Weights of a small transformer language model.
Size: 3 heads of 32, vocabulary 8192.
Architecture: LayerNorm before each block, rotary positions, no biases in attention or MLP, tied embeddings, attention and MLP in parallel.
Training: a variant of Adam for these matrices, 115M tokens, 7032 steps.
Each number is 128 + 24 x the weight over its row's rms, rounded and kept within 0 to 255. Layers, rows and columns count from 0. Numbers have three digits each. The size before them is the row's rms in percent of the matrix's.

# layer 3 attention value, 96x96, rms 0.0803, rows 41-63, columns 0-95
108:114154100098096106117096130127131120111149149083128132140139137126125144133191131093116158125132173151134146095180066087126112149116135153137131107091115113128136125136131122123151111102151134143133069132122112123125113151174170171114179174140085132125132108117127109123096155136136128092
105:147074096136120134129151119139094127173175101155147119096132122116111127087142066175108145115147137069118125150089113097151075134108140150139139124129101150154145140126142092108142137087110121132143158135137147149158125134135110083138140152131165100145117140173108149141150147128105114101
093:162076103123128078125153122084133138135142153068163169108154072097114129111127115127145119110118128108076141127127139113168112138150132180115138166105126122118097150134162128162144138095126117116096107158129132136155137114113107159077108128149124105102105123093143155111138127111151104152
084:114133117126093115109125092121111134158133141102093152110154124127123133104135119104106097105129133144135140094132163127164149154103176161171096116106099116080090151115116137102167168130185120171132083134107106113137163120170108119084117151134153088109112115111147141111140109100147132160
100:116132131131116172123114094146100136132099104128141118154096148099146139146090168106096096125126094151147132177116088172144117115149102099110108155150129104143133150120158137097108127155124137140165155074150112169114102123082150132136164104112136142134180134108120115107180166145107115123
094:139107141147128103150095140163162116118145145152118161112118133126146121103107156129159136089092145091129152170163132078116088125136140172145150068129112147084143158118150086152170074161110125129140092106134096146143128153164097132139122121103138097113126126146100129135144163128123140114
101:125131096138166062143134151108134162144152096120150119151153103071123138103091130153123120139100109098126100176102171118124118133131117093099138125112108094070125125130175097148105137132115120118078097126124080093131133127137140126141120128124159142157175144165128145112148117143152142129
104:141066149100107113097155138145108106142095131108112104169126115144140130105088095135116116116160148137124092144163127098147093133130145111089170119128128153115112162086138077124159142123105124157099083085175115136164143100153144106139142120163121130130118152116153090108143128118154141101
107:141121113138103165103157128145128164116105107059132170119147125121114118160146094126122140112128167105068106191112119148151125103178126140104130151108120124128126111154123170119124123127093151076128148135099157109137133119122115136136082152132143123117127115146162162118133084102119183118
098:121094144121101134142152104107169131108129150155084125136126144148147141098138147188135120149188148159121127104203147130122101151102139123129118102137134157090101123132128097101166150131131130107115102167130136129132136134171107105180102084112108118117131160135121099129092114101156160128
089:143109144083115185073162122116132109122097138112142129169133140088129150134111097122108133138127149154150125145158114140090145121176120137110184143136173108154087112153134145108146075130107146147111090115106113183112103147124101104132108141156158112132139138137178141117098134120118123136
092:138153128080114165145161156130152153158073070093115120147158124110156133143117092119121114132165174161159121112182133157165113136120130119119131122099147089123086114125102157122163129103115152146105117125153153105109153150134160162127147121123109149110144126149160171117135094134138110106
091:154134064111104105121157128137111104113110133167134155150109125119127103104074145138137141152148103162134079125159120139151111117118108080090130159115130097180149123107119161135151131146137112117127184152096094165118135122087108142122108132168129106162147161152143127152134122118085108113
125:123096109153128051169096096070121133139129148173118143123157161124113149116128120151166122158120145114135172177111164131135127150114120116154103129138108130127135141089180088115160136147114130137119095111116088183147123153153146106149142127146113116114164119113096124112140118108140123147
098:109124129147084156153115117125101131096132158143117144141101128133167115114164156103105140102151069146105140126149116158169101149139120127117101116119126098162082150128115167101125107152104102145128093113140162134112138106134098152111093219112132109144108129122122090138099097127139150128
094:141146099110124145130130112123161103145190123159134129118091137124116163100106118118098112138118133131163122146110158124138125150104162151131122096132126153106125115137135131102171126156082151124161177123106066080109146105176124095145149136117166106149110093140136091107101144187130138137
088:114140089182129109134125128091148149116143141126117086103119133132120133100119128153101122145138133143080123113153140179153127133096136084096121117112135099126113132127174162130168124169152118079122154133125097110149160169137123148099102093168151126152178110156097139139175155106128111110
087:113122165115084149139102125102176120132164179129136157083136094188153141126156169115165146142117138115130123137129133098117139098101128182128138117150134166100109138146128109114121144168171142112095099119112110168135157162113158113149140142094122111126139095109104115141133146171148145146
084:115104148148132104161112103091169154139110092079089102145125185125125172156141130100120132131117135139127126174178099121134138121088108153162126110081100165140127132145122127084127138098099142096134108137177144148117127151122148122134116091092096159110134143127107116109113159133164109141
115:154144130114105134140138099161131116151126140125158152082112094125156156143147175100170112129105136110112116168105159127140136148097154163169137140149125147111143093086096151145162117180127136139118099102146112136115152137130129144168140135155136139094086073112153141104115162114117173158
098:108114145117126110121088121137180134139117113083123131143083135144158087138091112112105094133147140128135117131165156130130126117111148200122144113126139119116114170106102138144090061131144119101140100140169119076091129104132135146100151126109121159139106143097107143128095140159162120164
110:128119091142139086135152150122153125131131128172113128130139105092164122120095097166130106128135086104153121168114176135148147144139132085097103148126119135135094126072144108156120189101101118080089133104120102089120129122119110130137089154153140099126161136136147165112156122166114126141
095:122145123119145188093138126133162146132133157124131091141108084131122164160149145113170153093087093114135108146129109077091089110118145146137141093124130141139090122109137103149166111148106119138095140139101112113120127153146166146144171166106149117125083126114140125108148099166150166098
# layer 3 attention output (transposed), 96x96, rms 0.0756, rows 41-63, columns 0-95
098:143119097115125095165145104161125133156116149124128148123172147122124091165125141114118069133118169117124073147126131168147128114098167145115126130154114107127156130120122148174120089145143147091131151147140123096136127107119096132137131137072152145169130148116138157075166080107127128089
098:171133118144114139105121128115135115103066117144134122156113163134112161128134139132106142114178174179146106128137095155154130128114175102114140125088132156151088092126151148138139134176116147160109096125126098159115163112125160085098136115133139140126100093124106149093078123134097147141
080:123097158132112164149149063158113134133132108159119115157123106148105143101121138178086150117127150142152139140128072157092150153105130129123123174123152105142149088130168098117083135115148163150143136120125065134168127124129153154112144093151113122119129130098138108086102143148125124106
084:156117148125114138133129058145117177173098116104139096126102130117148144146133105157119148140121157147159111172092081129109143121101112167138146166139118159112130122105170123143081107160097130089134114116133128118160121114120146162129119072144179159116111140124099131103125127152140129093
099:117171189137151143108107175084127099104122141107109106122149124134150120099126126112174141146102111100081174111130141101114147136175129110144126115115174143141113148140084123101149141101114128124088115137125146136120117136174130096112087168104083163099137114139143142130129096135156158143
093:151108114132147121134149091130143162143115135132179124109125118139117115184136118130077138174151139141164091140094128144095099105104173149092152157148114133162138107089170118171132107140133120160140133105138094112124154150115126138125126121171154117145103078117147127076105127146122093099
093:130134127093123212127136107101110128121098101129153131127156143120102144156116128155103093166148131138125184124131118121146119134131123125135123159145181109130104118112137117113120126106134137147109155156106092171135105148102090088113144174127140138138159120128107110048114167097110143113
099:141154114150120134149159138087099140121121140082137127101127143084129115126111128135100125116125149117135134149152129148151147133119146097163102159141130135128085122117180124127115115102119141146094112181104111132123137112149175139142129165115129150159153123140120168024118102106081150107
098:162145140140102119121122156116081100112131113163118108181144134085134145090060160149151155138146105136132127081099088167113113163122110125139118125101162130155132129162127151105112146137154114179104110080112110114160155138144124125125126111100122146089113139123102114141154150142141098162
090:104132096118108101146100129137124160178138108095145130147118148106163094127119117093119150103138136149164076119115145113108127097123091171138130106155103145117138128138131147114072111095114100126110137120137201134126122130130173153132121117142171130144099148169121178097149142133080112139
085:141182092144108082149138139142089122156138143089125106125149112096093129088108163129134150124149116116099129107124118136157128167107128092138056151093141144105152130146123104117121151123147141157136117148135168136118167131152174097116120152100113166091123113126136134079117122140171159126
080:163145134133114106140111077124090109150138124115111116142156144112145130136100134149098126149090164152118120127145121112125122111099101110137123144133167130090158127118145145101091117117166116154116146166117125116149097098128157128099140158071136181169145174156068117078127136129134172107
085:112137168141137145137086158136128081114127148124086104137101155116139128127103100116171135079119106095118161114138145086159119134150146121175114115116134155120155166119104115092134138121145118136126083124132177154132145151146161102127107111079145151128090120131161119102085165140151110171
127:120129151099129165134124127151149133166091114122141092127133118158169124141166136118109127145140136141136097108115122125099155110141122144146138083130144178154136089109076121118082102124125132080135124127181150157141120139107135128111134140143160129117119099151166157045104149161114133091
103:094133176147116084104116156141135136111095135126102116150097114163154127119088105142179172090092120144118144141084123151080135136147144128149135132153103166114151155134105136117076142131114114141135153081121165090170131105114169125131095103132119158104106130132140139145146158115158127136
102:166106128130121113124097080148127179138088118121161112115126143117114130161174110161115145162141152141147108154119100120125073116094151145131139141134129169117132113109174117198153102159092126142137095109146147169131147149103120094120123143146146156135102129116077124145092134115132128099
076:140119164072151179128125105142110146171099109143110099172115161104159139151128153109127116126130126105116147144090114080119095105139099187106136127167134172143144144127104147120104097089130109136122163140130131175149132128153121118124112075125161122127112140119136151087081151123129121119
086:140098127159150135158100089160143143136137117123170106124135118130126102183152124118086128147150132119186079132146129170100108108104118154130117134137152135153100114111164079178153103132114106114168172146162136123129118125119117140142142106168133145099093125162126103130115094130114089094
082:128152140097125102106098126139127135186118129112144133146148122139191106113152138111102112153117144130142100096105130130086161094154113123077151095133144113151118129105113167109113116110149119127115169115132121091141090102160141139121139146120109097173145160151132170087189102107133161127
121:143109178155139125142106079181129142131102140115129101119123133135122138151147125180119179182155124146151090140114134150071082110123133144116132128142136159158125156156138088128161112147097121122164095083161143117136127130113121138119123114138130152114094128128108088094085146152144109102
094:105127117142126110125173092074102159170174121102138144113116150128133093124151129151130133122082144133122152146147140142118115142136160124098127154115153078107132146098159102149113132053105127156129147102096126122112113117138130125133122146141082129180139152131143103155175102105153148087
101:121119192091131191125099103076103131114108097123127119134119110135100149149144089177148152110126094130150167130158113108106138105132089112178142129110157153125122112112129134116094115130124116145123123155101115165125142116122129114122164146141136122111136159132124093117110214145114146112
111:154093110148133110157115080150128151102136135153170129093141127122087118176144123153085122191155152132146083155137111141124105106106122097131123152172102130115114123123192105168162117153140136136149150155134110119129141152106103111151149148137122136126124132120089097122083130120109099095
# layer 3 attention query, 96x96, rms 0.117, rows 64-74, columns 0-95
128:114154173079113119086111123136122118157136126112078157125097123108141159129085133151135101115102120134158098177124143123135109147094150135115130125075110123119117111113129125128137111136164144103133172176160094128124149135130180153152146118085122104143152147092103131166129146104118180101
099:159117096110113158144139176100105140080106104149150133143127164142091102135125120151117139125163160147096153143176123167157149126137126154125088104170163122159155111129115123138127121137108079132133119107137163152106087141139115109108093137153143118111096103137102098096096082120115099157
122:117118159072106132135120153154107128121131143105103123148142160141113140101142147142139115108136152171077124140148085112106105140148112178110123127141129122176168117133103173134123125107138088133169167123153167116097117127116143124129115179119131117105076119120068090117089107136144119141
104:132100091140119136149148139136132162103097125135126106136161144153104106124147146142143136129153134167077158083169115109138137131140121158144127100179153162147147128135136159124118142119084113146147123102106149121098098109124092076090123156173132108123069103155120098082121107150128101149
103:135154177100110126112152124138125107163157144122094153105099121106172168107094122112117122098095123135146099146101125125106104144097140129108135158072103122092118146137135106136141103128161138119132181177158118110127138119126148153154138107061103161125161153117100141165143133096143151107
077:132136113075095151131113134117147131137115124115146144136158155133126116127137161151124102122141154139078140112140069119114111133120093199118142140123171153167146099120100152132090125132135105147140152128130172111135104104157141085113122151100108125127082117156086076150106080157139128138
103:131135152136164132133130140119144122170176141110082134102125118091164158130111140148125129128089088104141089146105183135125100137116136101104117103114125112135115165133173108148112109123167149101120137137130083136143148109106120182150112110087104143118194178096115131138159135123118149112
066:137135086124147100112114157137147116168124107081164084142164104124145122117122161130135138141092126149077107137155093106140092118142132138118121165153156109167149100106129185125116156137117092159120112102144145160150145144119150138131104189140094129147135112162124145132135068145128149133
105:151112145127167123101114132136155105184174117096094136096092133106141126152125132166120145119062080140144122147112148123130082142110159098076129130119131116125130177130146138133122103122135125125138148148141084106130139100113118174132080088112108151123169168121118117152161137121142154131
065:107116107136151157158133123093119173140080115129160118138129136128109113102108138118129108170200138111112109126180132170131153121120134152157124148126129147128105117101144100137139131085135124159138093124140141126121127163132188089178162144137163156114122083119130156116153138139090141086
064:145109131125094169157102146144097151085137106151125134114126123137126118092143157132131145137156133162149155093142158134161158093146114156118057064126118166124109102131153118165136141140103129144117139124136152162121127165124109136129146118148148127068123104094124132156130128187161101139
# layer 3 attention key, 96x96, rms 0.12, rows 64-74, columns 0-95
109:131100093177144152152157155127162124137116137113173112093127095129115129134184116140134142150064088080114121080103143105116133106170109111145152161098111161113128163146132088142124148141097118153107149106116108097161160116154100126120136153145116142142114130143144136089159131130102142135
112:137142155141172132095163070119132095174100137117134127130120081114130128123122157123132131129119104141178134133115139153134113134086142094119161137084121111143111125139101095101172116090140172102128154151127107150131165131144152158112141085133112166133162154138163109157147131100084161107
078:129157129169137134072135097108128131151107149118173136155122121095177125130051146139161127132139084135160131143154169144161142111105114111151115157134072107116081126127130112123134131141148165096107129139141106171149123121104165152129150086140121156144140151097139143152147112137105118133
128:137143122110081124148115166160139152110150126101137113122134141138127135116147156128094091074157178176098146121149107093127129101139113161118119101144112143157183115132155171145131133141128089148135162139121166128099076096130125118106099157153143092113106113134104117156088098128155108137
082:141169124124164121113166121103139085146127161137135149133146088136140114142122115122179194129115102115146133120159109147127120175107125113148176135093098134129103130171093102082147108101123149119121127144144103094122156126127103163125163104103106148146089141132133116120165130134065147144
108:116161111154106137120113141152128169111119150118138095135116122123149135119145167123110078070157151157120132107148103093117129070135088162134107148130104142118137088127152165158128136153124139141090134160117154124123080114100139115147099135148132107117096128165104133182103097143149080150
075:107110157129165123123153163098155115169120149117127118123142120150088091149134139171129190173076098128094104119135146145110149155139138102129177128121117111155124135159121114101151102107122136110120142133119099130129172149171104159113172122121123146150118126135140108107135165106079171109
131:128096096117113138132121152143113163120112092122132078115143136138109136101145145111085080093148137149109132135110137085146143090159098145106076111123124141155158119100188155145121150129136101153123129139116157147116105119133137109124106155200135108127137105134110138151112067162167125139
077:114106128150166146127170129101134103143128155108120146124120108123105105148162122141152192163077122135103110113150140135086139186118107132144148116110101128180148169182126118083164101114123130126120134151115128118120132121150070157111150153121115165115142109157146109118131111108092153115
134:144116104100089140154120119156124178101121091141144116143110181137145168084130145108055120106168150127103136109122126109155138105143115138133095113129141172138132105111156138149103163137143125130121127117110147155148087150115158102135115153149180100102098125135126146138091141161177123123
225:124131148143154115114145110112136086164124140119108152106123101108124111144113125150164172165096094110152099149105149163117121161109160084118152133117117108104104150134109092102133116107145155116139138115148083123147182145138129153138153110096106160163149145107164110114153158105065163104